python train.py --hidden_size=128 --vocab_size=2048 --hidden_act="gelu" --norm_place="pre" --norm_eps=1e-05 --qk_norm=false --bias="all" --init="uniform" --optimizer="soap_variant" --max_grad_norm=1.0 --schedule="wsd" --decay_fraction=0.707 --max_seq_len=512 --doc_mask=true --dataset="wikipedia_en"
Each number is 128 + 32 x the weight over its row's rms, rounded and kept within 0 to 255. Layers, rows and columns count from 0. Numbers have three digits each. The size before them is the row's rms in percent of the matrix's.

# up: layer 3 MLP up, 640x128, rms 0.134, rows 144-196, columns 0-127
# down: layer 3 MLP down (transposed), 640x128, rms 0.128, rows 144-195, columns 0-127
up144 095:177162129064116144181129122126166230114129200165112124148134127114093173136065094136159134080103142192117111157112123139086171111151121140109162208122119160118073087113109064154141109134089130110102137114140118089104132099127159114109122158135109126141115113183153090050169102161141183104136107171148177128167139093152132146131130105086109130109062118146070170128127138081143110097062
down144 102:139107115141120088100121125154130100113145124170160108193127208117171135151075121092094130129121102103112168115123135158131118087138086144172137154179193077178119100063110178125151135179127159010049129128152137182178141090124145145128143116104113166052150072135165098167138150113139130094149107125116088133156101148173136184118136125137149130119184124092092177107132102104157120144091
up145 107:155104131168107132131090153172126155100177148107160120146131136164079082172161137115117086162089161088096101168135131160155139132110086143130092150134140184143137151094108097113079098148114123130152173118116069074130085137169112135137072131185144073170100212157191131124151100141136157118087116025152075102069130094155127113073124113172111077148129120079175113194140106130107131140131
down145 094:124091084075162132131187141148100103154092113098148184154149159136155126114134154125132122094149136113103152101133095119109083124199144125103113174107124078131148142196133134125137140115133155159073123091130097146148225103128108172088192101067162133124153106135140106127185116127110111170103149200133151152121073110174170160135188123089151173128105163155085129115035093180162136161084
up146 104:120085130122114131120142158150132087145139094139111120123171116164095150190133141099101184131148108039140108174178128210124146133076174117135037154128080122134165189122125130047119096122072145181165146142149113183117138119173143158167111112146127124168111181110124122138142161162157111172116128107105127098065128094166193136115067113114078105078136096118101101106099160097153093109150
down146 096:111205144098183198066134114065127160080130123131127129120083135102133144106165113125133104091083120180091132136128151039122105121125070109078217098126146157130090089144182124162101164116141113107086071115086144130105113136088128096106129099097129154112142110130105127090148138070096158089063118139165108149120134174091086141144160157155179176175143120145156153175136067150125158124109
up147 105:146165157131081127114090096179145137174159091149152111186147161137175066161148163097139161199053158144135140093128126096072085102101119132152196142135110121133136128079165092182163093158064082077060145153193120097091101141140142124123145125137139201127154122118112163090137104137143112085153093098155110119125166089121121192102116091156167110138090115137128127137080109179082154122098
down147 106:110158105162140196153177139120129123129128138199043075143120116144151174179130130153066081099118079164200074154136127119146083155176181135184137125148109134170163175143170144131140101109199074139142102129153149143159163111126138134159134091104122104170109135044104143156112151155135143149162126109070094137149109124136126075094097170137068081136171155103178127143117115129163168136127
up148 085:148137127116095119134093189153133129149140106095175117093127061117138125106068109139121156143130105134128141133148136050104130167128150106111127163205127094112119136064135159170108076157143169154151124107153124120123123084096062123075164132112108136141104090151137148192125153105133233089082116091152092150186117152125185070085172173053142124133150114092145130061154085151151143112151
down148 093:062111160120147128148177135121146115133110128193151114131105159146143111158123129098121134086157184121109067161097179160128165180069110157097150063124090149089055090107088145087112112074127128113118140125142105145126131078143221150132108144175122111044149165115151088134181183147091154157132099130153087124122183190136093101153177141126133096137150086146114080090153165136115107160160
up149 106:135161143166096135135093089121102134127178129123187068089116148178165137136158134106125137103182125138092114153126112151161185138108065122082164163114150134080088143166129094111109100123090096138175090134097099130097130193129138103115161145117110100223105141149131160115102137094078078103091110117124112110132077158224156107087117092122143134092109121154154110184052074146123148103202
down149 100:116072121141109153100173123145176120161101115148117196154129182108140054092120123120175154141120132125146154093129161112128089118166120175101126093061120114101142115090122141193164118178166155114116171112161203079168129136112106133114130092175125088118155060157124108164096098124142136205146091120106140171178156134104086131136109110115097141143151086129142135147121155117000116099106
up150 104:111116119181103058139138093121144134031183123096111138135182064164151129190155142073127098149217158120141176137098160144100181044116108146142090133118134097161134141112138123148148167172178117143120079139124101137125129137146098145188130121136114124125150104121114135161127133156214094084158063073073165113105143149133133076103116100130170136100137108132166109147084141166100100143148
down150 099:108113102108130133122128133173146136157101114105186109182065180155166139142159129148106161157092107103145119087171143111128104206145108160162252153150119124080127169158080148075155103083115103133163174146089171162140164090132149100110076061131163148115132100099115109113101113113095197157082161163175135165135134131132138162147141115125125127097080115141079154136155083076160130126086
up151 099:157174142174128144130105133134194160088139085140084093115148119181117098107063142128146139105095100094124157203185089123106127114106105072100182111130135112117092096149102133095131105098139158166104121159110173112089141130137143142092060160148068188135158159118126072129147128121102206115136127126141145156105175061068118100126117116120066208165138150150121125192159116179134091169139
down151 105:078049122090123098077112105188156093110112163145143085137164177123098098115104210148148107099090075113089134126142125143185169132149163143119095124161117128115118100109129100149122118125122161193156111193140122063149118133105162096091133105095121119118151220100120099111180112099129159133098205173120116106078137125175119142151141139069120181165206114115141117131180142127122159174122
up152 094:095142137116070101146163138098142106068123122105118117113144081158157082137191127147119121133124120131104098133100113147154098189109164121100107111149136114077098048162141151120089118124062137102055136143078116096166114123167163137093098124147146190126099132149157161222127113110091108164069107163159155121111154100132188180118098124125237117116142110151133125140083100073146162082158
down152 087:149137126102143109116093146126034132171105128154134143147105152114137116122104127179119149140143127164171123132110140115114159153138087138143224196133183140157123174112098142159183116089120108124149096127140190128068180145093113089120184170153132081132194165116119072111135163149154098111159131059152109166162110134132088086117151192163042152133087163094116144120165161146123183159142
up153 114:096141105137092103136111139149175153131148134089046182111131165181147053110081151085171096172149178124148174173084141112116179128105116152160153085150102143132161147193138108120132115130144142144126118114110056151077134137149146181181115103182111128092089123105093125123132166158076134119141075120118085115100134156163097135118174068147087148145157215105102101181134121149131181143081
down153 096:109167146166158124131142146107080159092152109132169106157125130106110225194132177192115128118103106139152099109183112137167094116174134118143121163108179114140158123080135157130158157154169149134123165183145213108159145084109122110128130157115151169170182120143177154163145116118156118131127175181165147126125155067125150152139129207094178109179096055133171146094130153093146114113180
up154 104:145123197096164160158137122143205148115099113180125166176176059155165116169128168097097140139196105129162108107106130124155157098138045125113141087108150120132156099106075137058105147086157149082119126097045111097121180123145123107120073117150136184123173129132155143105098143168077142146119123135151130079133123103163109139199125138163181132058112158125098089091128124147144090117099
down154 092:098124129113098159091134114073124125139175119069099087101114129109141133141189084186163125096071197109061152099152132184099092176106150155147107131109145143135112160188162096171122139176137136158181138115131149125091102132086145133116140079089084058171127151156116092118103126072145162128125148155148099169175108147114185150095158156093084161166131087145141159110096140167169211135099
up155 106:110116167126064133126123178133127175101148101104107100201109110127162194092111145148127074117114074096134127156138119139126136078107181202063159194101076088145124131139141129149167132125083090116086145122103195101141062155136127082083160167121184145150141111146131086173106175118139208146139126098141125115135132079114157161158145084122138108127187117103113154099085137088128123093189
down155 100:129110180119025128144117130181112145177131125106111061131149129067101052142102141123155150103153164134138093114137107164116130115111126150128108101093126162170136039105110084143016092143120110177136106101054126132144166104097139154175101132103142121100102143230099117143146086114115121103125139168134080107093118104127089123097145128138082161091067108085136113126164139124144121148115
up156 108:061141164156171148126081179111125084079089121154157139141110114167078038120177133132102179124143111162119115138088144082091163094106141177090106075205109140113158121139156156086122117119074173140107119123104031090103147106125146138146172116085139167076117172128117130129115056105093158121098133083181151126194153128110136132144151108073137145121127124155165174109115110126143142114169
down156 112:102136145122055105110160123122117136139103115054200146109103153123129199088097140131103157106091086102150127174114126090127151149166131118114127085127119076134142105122146162171116024110165084108100119142126105177149111146141047144157116133120097119168122145131086159141165163114115115100178107168156147191129120136139142082191180146107124162115049145128191131145133168119066164181152
up157 118:157089078095157104083154149170112136132146130135130107120131081128148159118151101135078125095135109114207094091126126119166178100204137106111127132123141199078196145083103084199136136153144145135113127210099112067120094130059151121073115165160106085117133166115161101092121128114165122139156115114094148109171091100201116137146131135135132114189152143178143100143172099176144090078104
down157 093:097139209187140189181116079105158119137136124124164195211147116145125115106138128092110180098146126159104110135136132113141136128101144172134142128141155054137091122140110124127084122112150123129111107112171119190107152092173075148161136102150137180182121167143105135127162112197105165062119145155224121136093136144089140137116105091115113157099101078073152146105129121098072159193145
up158 090:174120063121067109099099129171115126135079146124153099085153092104043145148131127130122137063063116084123154137135151173101116143224059124133085141159138127100144111127180125127083086150122089152176114150127162162149122118080124158126093114169076097148189123128161163136157090146161226125101111079097187182130100109139122142110126181130171114127133135118164163120124136141163108131139
down158 090:135139143077107119144111074104129116124073177089136127152186163101136100110143053112105130141171119158106110128115195071163171105089171122079174086131076098119167128136130181141096178131102130107116151115128177099120105093130095122148117112147156150149155090123116047083120165075101095124173173099148145033125135084167136098089109071131112098084129135181081073149099136153122133115110
up159 096:156097101071189110137018124157175162115147145124142125147148105132092109135066082200140138154102132125123122132128116066115190119115183134124127152161119096181147124128187114127116119152114165192114107136130195160127109192119143122045158106160102158119085118149082122121104086134137177088155133125140161138156124187072172181147102104112093171147137113121110103126097113149189100104137
down159 087:119128126195129143090255147092099148117136079163131124068166109168087160136201147090113118120115109159133126140175112174168128143096122124096125082114128166138102103181119156113166087144105145128129109124122078104126181061149114171138101150133150109162168143112136133181130134154113151191138124131114160104099132096157107067117145178115180101159150151110146183165111129064074115185117
up160 087:134163041197140113170148205141140123123126167159150161135165105152136152085122114142142083096129110114200166097129145151132071171144117151184098075095105164061168069136124124108123120158145152173200176139113181114088119105140079221136148121173099158111107115132151161158092133119159133156090130123096110080159128118098075104072152145126118106117147130097140152110142083106124147091112
down160 095:107104179128165118070155113128130087093126121191106083165116101160091107182132141099108156100125137166131120081127135149135097147167103125086097147138139155079105089164167129130181130133087122164125130101108101102072140161146118117179117135155172153142113075046103163153106171172122157110139152133146104119122031164162144175168122125130212094108177094109051121132064152126120188127136
up161 088:092137160185154084172120148136072105131106115167134158086149102054123125111058087112145153150125123108119151202131133151079151149064106141087115161120128063141156121103073135049081114141144150148112151145134134078140114129113101140118150133148158154143107167102090106186117081074167166065096129158171109135158160065142196214152147123115133136126129153101080130118178115104156125146123
down161 093:129099098142170168118124098202137149106115133152174063127155143197142146176128202128152129111131144100166199076147145085186138103157119108162154097165163135137155149143169114181170168118159076180125078145166139146133170149139100126144088137150132113115109141135197077092149124155087167105141098100095147107048146146135133125157108147182123124131135045165144100120141111202104143131150
up162 101:181138091077092089101142136114098131174158110142146211077137176151132113117126094099148103095134096109123099139149157178119145150165111162159123161174169165113137149137080110044166136136208181084095158085136185150102082194167151138129166154102180144190118123132177172123140105133090077099090106099118140149146131110134124124169092144163126140136135134045138106142141077125155134144166
down162 103:106157186142193120167138141091116138101146125114118111184176108132126133122113101136149137098153149149107096115142078092068177177122159136153137119091153113125140131187145177104153063104115115085164119106115143132175148141202092086123134179213129154143097087089126138105092152140184127128162084068106156169143125110102144126165103083147157168043125129182118121124129190070137104106072
up163 094:134113113152142173155146118172126113156133117118111132141058093117132144174127157082160117132107170112200157156158102104122178074125108101108137204132126091113140214081081077094115166097171121143120191109093145138116146085101151153095133086186109058125151057140179154127103117139144139154135110100096149050111096097148064106137125155114124106108172104090138143152120080154137081153075
down163 090:107152069189120071163120152142134170095178113145090112118120142102184069132089161173109127151148106142120079146115151125098142135131162155156105070126176144108082066128121151113112070094080126169192115123164100099071058141160087108146066155128117135116098132110111072135114161120091105127052138081145098179113165134095151120082096120137123165158127168134120153115125197145164182119165
up164 109:162109144114149116119035121145083158105154149052121196152128149113120159117154123122132125110116126112136068164109135115139162128075155118094161204166168085149120149123103141190145104106149112169155125120113074124162125112117078133112120145143113085129100203163084102079123136147139166130102057144084214159141114186111122123088071102097074132108124163135171163088120153107126132187087
down164 093:108152100213105151159169157107212144128142113185145089136112093166065117136113118120093091106121156125094135129122117131064140149192108132197158127109164130166157120156159175129125132158101108066103123112111192125090148136115105132084159131136151143153146039124177149186057127084106134112114175082152086078145135100120119122118120097112170106185125075077071120114113124161149119120144
up165 091:122176108116055080161127148121044154136108102122073134062145139139120111117119144185105136097122114138159115111080183162130132093087146183110114167112166161136110179111150174164082140098141126184089151119137134150153088129120087145086192102080140124101128119141118079118131158176125152066206107199087077082083124115116163098128124126096123131161060078141119130111166093106138126129162
down165 092:105127167135176163113120124120119131072157097117099126134085086110116162147128104106107142090119105104095121146134102113127072151153110064147141136048117061129165103125093090141135152105078152133167130137115167134138170111161115140085092169174115102141121151200145166147114150145130130157040086100186120101159160100089062184128155155132125104122183128102177107115130208076178069094164
up166 084:157164172072111181097111119113170102152134144174162168114144079157131137199081097101110140120117120146130115147088145137152134172157157194116165123097158221057118081112076086121167091059129134088115123170093114101169095113077120127126110162156141161091107122123139128094135056106135155102110095117142101107173140132096059114201096179131120135142110152143155162144078108124141113152170
down166 094:133125119062047098086105108194093151105094127127085081142135154119116120145121099108114123171145066147068171167159112165144071110131111103155168088104190143069202193098146158166168114141132094155106135128107165140152107143116049107095121156094139128089130118127151090146123151192105132118081196104116129178141090121168143113123080157088130111106160119152145143205116137146132104124116
up167 096:170128140139120120151102168143174127186081121101160107131242092180098189130145069159151142121181167109141126076067102092105071105147135114115137129157137144098172141146111154141097102126053155146154108179180134138138147093097106141152105147126130142164085141114095201108078163132148128103107123185057134108150115133152129164104108124133163096143106113136094178144135126164055098102086
down167 085:098163103125153098100080080109088153072211139147095135143046144121141063138117215111137138135055101102100132166182137154180152120110129113120050122080131146132110159149099107171143104105161104110066143085083136099121100161173137141115149097103125091130166109103153081148155059141101124158143173104173148131108147086126112089135149117142078149110123151176158119116082161123156141099168
up168 095:123180076158125151148104142146150074177055094155119153074100080050076173081155163150124191082131138091137197110150160201117134124114112103124150110150128093104152157134131114117128110132133160182118141138146106154142163118096138166114136103109157107144056132133145104141183136127130125096099120168157180095198130150143105148140055092116037142138112141119138139147105117153068173162133
down168 095:092142177071119083116128104094132104118174108094103092146132088148170074173100110091139164143143168109123057154119130100074095168124143155179132189150076117139079127143109121113131119149114126131106118156118116121200085136164140136152157157147132205109125181143109193084125144159085133084058093156124127202129159137102137132157135164152192136096096158135140142165168164102158152053102
up169 098:133113137152109125109128131094108048118086103124122144093068131151138106152163088088116120104164075073164071146131131151168144136093184120143148118138165125059174127205091127158138147106118160156124113171120182142114097076145091181182158160168145110081135120079107141106099112113176087076147121149126144106109088061128130172123112160086119110137135080180187184188141141183125114094134
down169 098:148118056099173154155076102146110169126199166102091129107152119138155145098120141197148160181127192186119158132138154131105134114137151158089104166122103105182119097136157116091097088148118137126130133146119069106141161168070164167138110129136118174141150134182096086141178133056088103136114131094106116150090079114124173122151149122155117136147124153063088046092092042088126115141132
up170 100:085137137122135113110139146112142133127104152040097126054106133131100142252113123161124131078104076124093118113165123135146127144148106061162106106136107104124180165132110122140124139151175202128146091154142151153108098082140168095102106187209132186070153137113136154115156119100144140033151130152139150127160148114136126151113103100146159120140084095148094063148108080108146161114090
down170 101:204045115138127141159132085114092162135108118183116127114124168125150144107094126132165130154182160126140101111087147134133080114118106150099119159127137128151121123089069118136141104097097097162197161121115082134188128135170131153132134078119108043184158145100121152106158116139041156223128113173132117100117153154102114205152072163143101101119168106194107122075151127124103129125096
up171 112:074143096139122095130098139122102104170150099159162160060179065139128125162177080095071135150080088047139141128160179119161138145176117122136091062120103125129155188127133151084119182116120136117116156099163146157162114156126132124139115167249104137173136112118102093115113120069099148086091188122081192144144110085121132164142127120128155135145128116160123148138117122154142057155120
down171 094:108125217127131140150167104156207107118117127125088123167156194135115178176105154163143099123176152150155133111124088147110091129090101091111151120155068152107101160129158093113084097085101120128151065133123120031112135116096156135103103061041182105069130128170152164091135135129131115129082114126152088128154170152150154127129106148135074122086138135078095074159133111122149158079137
up172 102:121157185127121107086155079151133087125069082123121191130135140082080148174119077066193106088174110106105137067170134144126114101097089126169128112124158111131101122142113153123148110125129168116138136149101144173136227068127152155142132116136124184119142100041109134105154132172193125080109194125098151117165095093119121107131137111185109085163096153151173134137142109155095184094136
down172 096:094108111158131103155120194120130089157164147138053110107143072180138115089109120160081145177077120145121115180147117136124147155128160121088052102083121170107125145113159051112105097137135126147125158109152148131108076171119085096129120163045147112145136172161162163174141127053108118122089158177167113135096146102138155118089158149036127186108112110110156094162142086112118090168132
up173 095:120182083139121148134103140180175082129117125114147150172152160142113133101077158107069154148117172096163163145083160175111164075116140161168151134196139165142137130150129109106109123146158057140141129084180131128187099166116145091182123117058148142187097143175140134138163132116193055096167118055075161150148070141112084108111095110150076124144149118109118128130154089141075121157117
down173 095:168111200117116111124179087107087158129106083119102115095152100119146111141127119116216135106166127164119118094077148111100123150130155099100069122083173107090090119083116167126082098108163181112169127163152114103089104094143145161127127161225144114102153124143103125105117144157035122169062103147166087127135161108094132154165171130088152114143165123181146110173123189147128111074162
up174 102:144068107151137138142106137115134084123120098095095138107153063107090115102133167149193155148162125141155133116151151079134107136136110168159122089123150138095074154072122081142071123137114191187136120091133178097172151135082118161205091106107183087128152132066149165120046191114148168118110116083147148090085116107142097139128111090138075130133091129105126069181141089104156098078093
down174 092:086168142079153107122194079157095146118093106143161115142071156136199110121106110127085083120115062123132148135040103146107163104112163112042143158124187147119159125183101138141137160136104081107136129153152066138046121163157115076080137078165081078134114131139104082111148149133114086149145112158079118175187107149132144132094140128103165099126125101121097168095115153098094132149144
up175 103:158098133112120107108141100208104160199103147091073139085146117117098157099093163110079086119058113140138113150136100131122126110142105130113172223171163117145184174115134130120110177114138121128105122149076145125103171151132085117112134137153133092148117088136160122169095084059134142071134127145132198043157092140158108174119081131141103140129110155114142101141138137145173181036107
down175 111:150165190076106174136128178169156147096096140109091128201112179149122140118241107125142146142160134136173110165137094116101109086133106128171138162142161125101127108147071091140140086123125133070159130181101180078144091120094185104063104136050115146086133121116113154111103094156081127122126104131169168195125129155113138161114173129115106137091144187101068110137139121165148099138149
up176 093:128109140111125141145044124093095113118138133137107131160185120119085112123177093142127148131131189121146121143177115094146162116135130129135135129203144095174122093127114142078102136156147127144140141133153095156098137117110113156168090142160118129162067115169191096135149123072110096148110221037122154138147134124056149058125158156087175096164144205169095097200154105106172157129114
down176 090:133120134101040148106096156162146096148076147121140150106155147139120102123147146155120091125119075163131184137137129122147129102157159166148102166056190092087064130166077080186099147142103119111128147140078164144168094131115127169096072157192116143085099150179153149145085133152170199114101098150094150102106115156153102156100127147157080222144143114098151136101137128139099192131164
up177 095:154164119084149079116114164121132131092136158130132066156126141163086117137160131114074154112122106078127105108072083139196161150148184179122101086154142171136149172146109101145150210109154097127158097183191098061138100066114176109122146121162165139087123157182100144119088121146129099152140116112176121150114160147123126168154120163143103155155176133115132085194069110140060189139145
down177 093:176109145129110152159101139152076138122175089090084157144126103092150100107097162122146153187114128128155095153086172117117182100122124076116117159188162178195025164157117141121153115112090176103095162114154125137098146172106094100108166157174125103114142087119148142108142108173145098170079065099116100077127131158175121155113101140112060103032103124128114124137080119129093110106140
up178 102:061125111144097082166135095108167153161118130099156071088141159119086172148067158140119110138128132085160128138110131147109073099130065222102148113108167168080091085113125132125130164106110107152122184143108118106133108138138160066136088068150097114143125083154150137141104117075137149077113128161102148154113173137119102101120122198095089195179140112194175097147168174159074129134104
down178 108:126163144106175099157130122102164141133137167088137110153074115138176151165154038137088130192089103159074085046137151166112094126087077084091064120130131086123118129157155143070130151140080132080110158106164163120107133146081064084108139099140102132140138093157174153173131089095090060163139164170119152133109151167135168093103155135100134108120117163102147172098105143158090169130128
up179 115:069162108172108093158102124115113074119119099117145143160141133100151174088108161149112133105069131137150136184201128127206129129092111110154177150167093097114124109103139057163134152118111146153092133117092196133137139075114148130069120201141131126097116130077081185108104157097133122114133101112121202136105121057128101106153160159091120129095205138135085146153181185154156090096109
down179 116:139147139162184180081128137156107139140095132163126081148131158121114126038093156067120115144137128086103156082127137063148114117100092159149124163110096094157173115116109170139132119165132151100120136154121086132153117149074160094125125138086087143142096089151141082147169095098113099141137131147134069155139151134156156066124140117139088023155112108064185165160193072055117127165099
up180 094:125148162110149127085105117066138122101098110177089111164154130136099101176157073141093139074131104163124106127056036186145127136181157123113056170101134137130162097147150139111135171107168049123140103151104131138151197100151100112104149093158142148146127179151175159138175135104109052104088133161104116153083162108128121119137171146158168129102118182108169109132152150149153153054152
down180 108:085095050217152138131129169134157121102090182138103116148182077070143121080056140138135156075131129123122149119101137102100108106135130089098105085157077123133154145154103090152110079107124052154111072115137117136155140074186151103126113123131153098157120113012151130102158168141147102132102108107113163110137103090100102093116114075117102089083154119130145184118097153144104126117173
up181 107:181139082150133121146075118167171132111132103136178110158107173121127144133122142126151149071108119155142108160186074109099115135127129138078159114079147125197143141154132086159098123121120116137177205053164150134134104091094140096126130177186103095131157072198104073100173073122160130085150142138116105133124076198155130097056125200159141178139139105117090105117154089151141126149130
down181 113:132133118112184139088132081132116115143145186073131124075168111131102133113114148057111132155123101084158128165128121109087184149090156108148061128131131193168128168122127129149131060101143100138078159187149109174137135183114048080080087115133154210162159198107113080146127125145117164146111131108140126128141146110125159138160121099125148117133096142121169151081171154103078101219133
up182 081:156129157211077160106103168180075125085162130085182101144199121163138149123157138082123139125173094111103125097110109053096146135113141126092156118118125109131140102092114173165161092172158089118056197107146195112058181148136085147134138089159146152150132073118124135164127106133114141125081125135150144140124153149103133159110109134087129147186083114126148142105071124086051141158154
down182 087:062160082150156122119100137093121159124112079141128124148064130119125154082137162166130165218104132125129065154113135110072159138161125129065073145118149114154224151177156089121132167126150133154169118209072108084128095139114175128168119160117126093172088096099096080103127082070153156120164108139117157137170087148144101133106143059111156096145140126157097085103129153126148116141107
up183 109:099105158152151119138073149198128163161129069084094180141167146128143135123145121118132131160125099124133134139166189115164132180137170066138193088148135082090145150157131134120096110161140164180125196109117169093070081089109124197150173064147165133133114120175126142114105189143117217153087076121159138110099121129141167105102074093110100139168101160159117102173137101109145162119122
down183 106:170142141121110138115151123089165092139071132148193103155092130111163118164088102072120032155149124128078191095110049119126119068144096100141113132068100166142125120166121123096161148134066198078113110129120078093088125104116147089159132113097122083189168131129165096142140146108188144106192134098098101033104116115165137139120158148125165096103151162124118108102132120154122118123127
up184 099:078109151133073159122111172178156117139120130129125131133145052143039133160102132156090103127096086127175133120118114096155175115120136124100118131156135130130145132161178165177139134123080116103140072136141133117082126183098134140161155094119106107221125150117144187127057085100186068179116066136050096112164120110182123122143103144180151112138193128143093118081101116150091106103127
down184 092:189123104111131139128072063093128150152148169124128106120082129082180117136140118127157185111179198112064115119103134154126124129128159108215130117122097189113108160107114058098092114096152114185123198131154104134136129089106101159047114182164143122049113113121117100155198151099134126127109179109149164090119196134102128150083135139102071145095128133108164145158126142160108123126106
up185 102:130069126138066124180155145154185137150101096175137126069165102112168167111104122098155120121151150079180120169134130088110125105195178127142145075150096138149152173196175162163130179092142127136107139167196112085127134096151076134146105118194124109121104107064187143110119136134178147113121151151066148081111118122190136148120091083132120115140137073173141135153144119100127059086125
down185 088:165152119143175147122087120074081146136147173135144188170080132145094103145148138141093116153098084192073099079082130158121164132114117150137180196127172131097111119044099099103115078176123144154110169108094172184094140187109185136072129140064137123116164193193086149157154106155110146180134099087161138127130168161138100130117135141142118146129099154100129142128101096154120145172158
up186 113:142133142059150148122175169105078158118145129111140165150108126133100166142143137152088104088131089100203121049082215091135100186148112148140128117127156128152150143112165132192149064131118092131055126113121134163140102107152123117138119091103156157152128172078130090128121107130117078096086043189068156133096148128116132182138141117156124163158205142124124112127117183136170098126081
down186 093:085078132173107127142129104189139087175130074096128097164154098177140074137161100115119129137119146151068062103139053143115175087157143131141094127157107157120073099084120093046142134139094165156150160105124129080183148210084122133103115165134107115141140168105150165171105130111141152123158177080193114140186121139136090100131123131122074102126093098122141170121131106080080120131181
up187 092:043141182129123114136087118215110141155102128169147180097165112130138132147126112143148093112147100107135084098175118137114127161148119043174136137127166045091126109106142137117135130133123073154126128091088150130155099151176148112133118106126128167173141141191101171116108130089174114106144058131066095171115161104112114169102085103140165107177085113092125151152121176083071130050146
down187 098:145114119158116115132188112194158202104126155146134113129147137128125121152121069141142166164098089104172150104139164133150145080118110166095097128162127143100094169116172108172127051144150119137132178094225147145064055140138115138125112157098162100112180168104098194150111085181146064156128099140120187078205117126136167134085129131158139119117069101166120105139111134132143135124160
up188 104:122104090124110159119098098115108187133203132083147156141159140135069102115148187120114108068129164038121118203120174090091165148124167149102128108141143127092040149147070159050107151119149144154121161137159174153039148142112147122146117150094148133098101141164146094147114098068134121132135080068151148105145091151106167119119115149109129127105156129162129082142155155125080136116073
down188 094:109132139125141123111132161139107044109095118187117107099108119107184146125128056124170127191102055194131133068138120202157129094136057096148138133118120107120202108120182118186132113138102064089162096132123115120203066142167146156088126099177106156133165172145127151088102128147107110156109111158082134158092104144186133142121148103114094118159090125141103171113110119130158120177150
up189 098:097176091104170095166112161085101111080121136100126177164098070135169147193175106144089130145077176124094181134092124065136128117167108119081087127112149076119148142090162146098132105167179127139131156148079146136114156118091085124128146114108096155097155189120135203104109142093186139130124116090142142168175137124136211093136149124192178126125120120138170146070173110095174165103127
down189 106:112162106121039106165084129110088141169122174099104152118136152120117126121092110175185124114073163104149123158139170092167124182128134139117156136120188129139125127145181127156111181153138106148180144173084171100160142154157137105146146127097117173134081138055146163133068111128135092146147088103125111148109156104119132169109162185246113162126126118137128124038086127156162097123181
up190 076:173144144079107142138128194137083099101133130149136136085118109121181129152095121180125031157101132149106139107092124144155117191118092087141099117124153217084109105109183160123126187088128128132129150129137148132114103137152161129070176118139165127108175094112170183212117083132164188134144130173121176112123131078159207105101171097141081125119092154106160112096165155148139139107138
down190 108:104153106113093150119086224122086135116093137143088151115145097140117187134176130149150113085064105138118135162147068097139110229132131120141129057139139135112116144070124033088101157165133064117126119088139185195118129128156103164132144121117162109094092139151132141163169117121176138154150116088124171122149132098179161105128161123150123142141097169147177123087167088117097099113186
up191 107:158110085087080136103164178108136142120163163100143129162176123200144075070167102102097097101143117134124142202156140172086175140154171112090094161078165123122123064123157105091122104163123131111151110153140213156127040161177085116166146114143150186107116073078142106128146144141071139123127155103109162155140141083127149135140112092170142096126077126120141097106105136164185154092128
down191 102:076181116171123088177096052112157138138087114115114079132112145157146172105083146123182106111106155118095146087149085147158116135132119155127100136184177140110083145103110150092211140144110183123102191090126038094137198109121171128134127153137129133145150176107194106142133116111106077159108160109140138118115129166142145148153104131124094139113177173163143155157114150095050130186177
up192 107:155132106121201138096105076181121162167116177090174166156139071104126141119130135127163102115193075087140129142113134112134161183150134167103071209118110125146134129195061130122106102142116121167145120173080135110072102111130141113174146182127139162221135153134156138139122120107136109088068149134091153084145093125118110137172120138111153192110195163161120080118133133158101107180134
down192 102:114132129138076116140104188136158113079134105094127145095114123163133127168071153144079108136103147087098114145203096136109105105067174086111200090149139170125085139106122155121098095114163121161106177103177089134163176156063096146083124099178137105087096151095101092153083180114089156124137143116150085126076179133143128124061119099140038109082169123096118120165149140129117151085107
up193 102:185138085063122094101106152204058084150122096171164176151164182112132194107096115142136113156118117141116118105140124153134107163131138104200170155117188080095208128163097136100191141106124146092134161104126160165131131123104093088162122101142126108113143110122116159161140105060144112115191099133143121130142156135096141156122154120147088122193103156062144153075187109132150128181163
down193 117:090128120167112125135133117157063120083121102119131128077137108173193149124129098110145140103085113107115169143170084169149131104026130179175075181092105096193178175110157101143143160109180180151099118113126122171129139139099081111148132123130143147146131150170150113139143105144121055127104141102111107169120114159137157142120071066095128072077115146117152192161171088158093093171094
up194 101:087089088137107153124175152151092162110135119162123111129116123159143143091106155135135058161078093098124213141130128170085130118069129154075152147153108124087125136108120116120137179208070133138107177106097144116167101186144171094119099106168128155175155156082159148097155152143122102139107162073139124155187116151182172148132068166185090154141143109111125140101105096206071114099109
down194 101:175138165198154148128161077155124073132100162125090137089139177139164132154141073120116158157178122132138122166133147140175126155137117110193096149186127147127134138135154126141102151154108142109099135170122100128085121115172051144182164189127134143119133195172147162147113030131125135107144155147121124168121114076099072223154174081120146159130090152170096201137139118124134131167124
up195 103:158119154140162114171136105143156121140154137146163160137134079195102105124119076121115112139209183128172099064089081095180170161104128131092075063171151173095164100169095154066046176094127098111120107110100143140130159128125164165117145149145138153130103140123125177152067164129135139115097160171145183077111148160127146123118165116165112149099044151136128159110139080171101134119138
down195 105:139160137159105173179093046068141138104098084084127142099101090089163189165168163181121173078085097086094087131088149195120127121141089157163133130103142109145157127128180117143145131106156141128143126168143132118165129095158141099141125086074142147124133118123070098131184134124160124138116138094083098176145087137135192156157127133165231134109164166125146095162174131149176127101087
up196 104:161178116119070148118117136168135167142179181104128096171120123176149125120127124126153117155128139172132109141113065064093127185193100109117130120092147138162175163134103189156134124141091119137101141140064106151105157120184062127120128115114080149126094160093109154171149123143189115136222100169140120115106140116149112102116066072156115090080086155108038108113174119111134094164100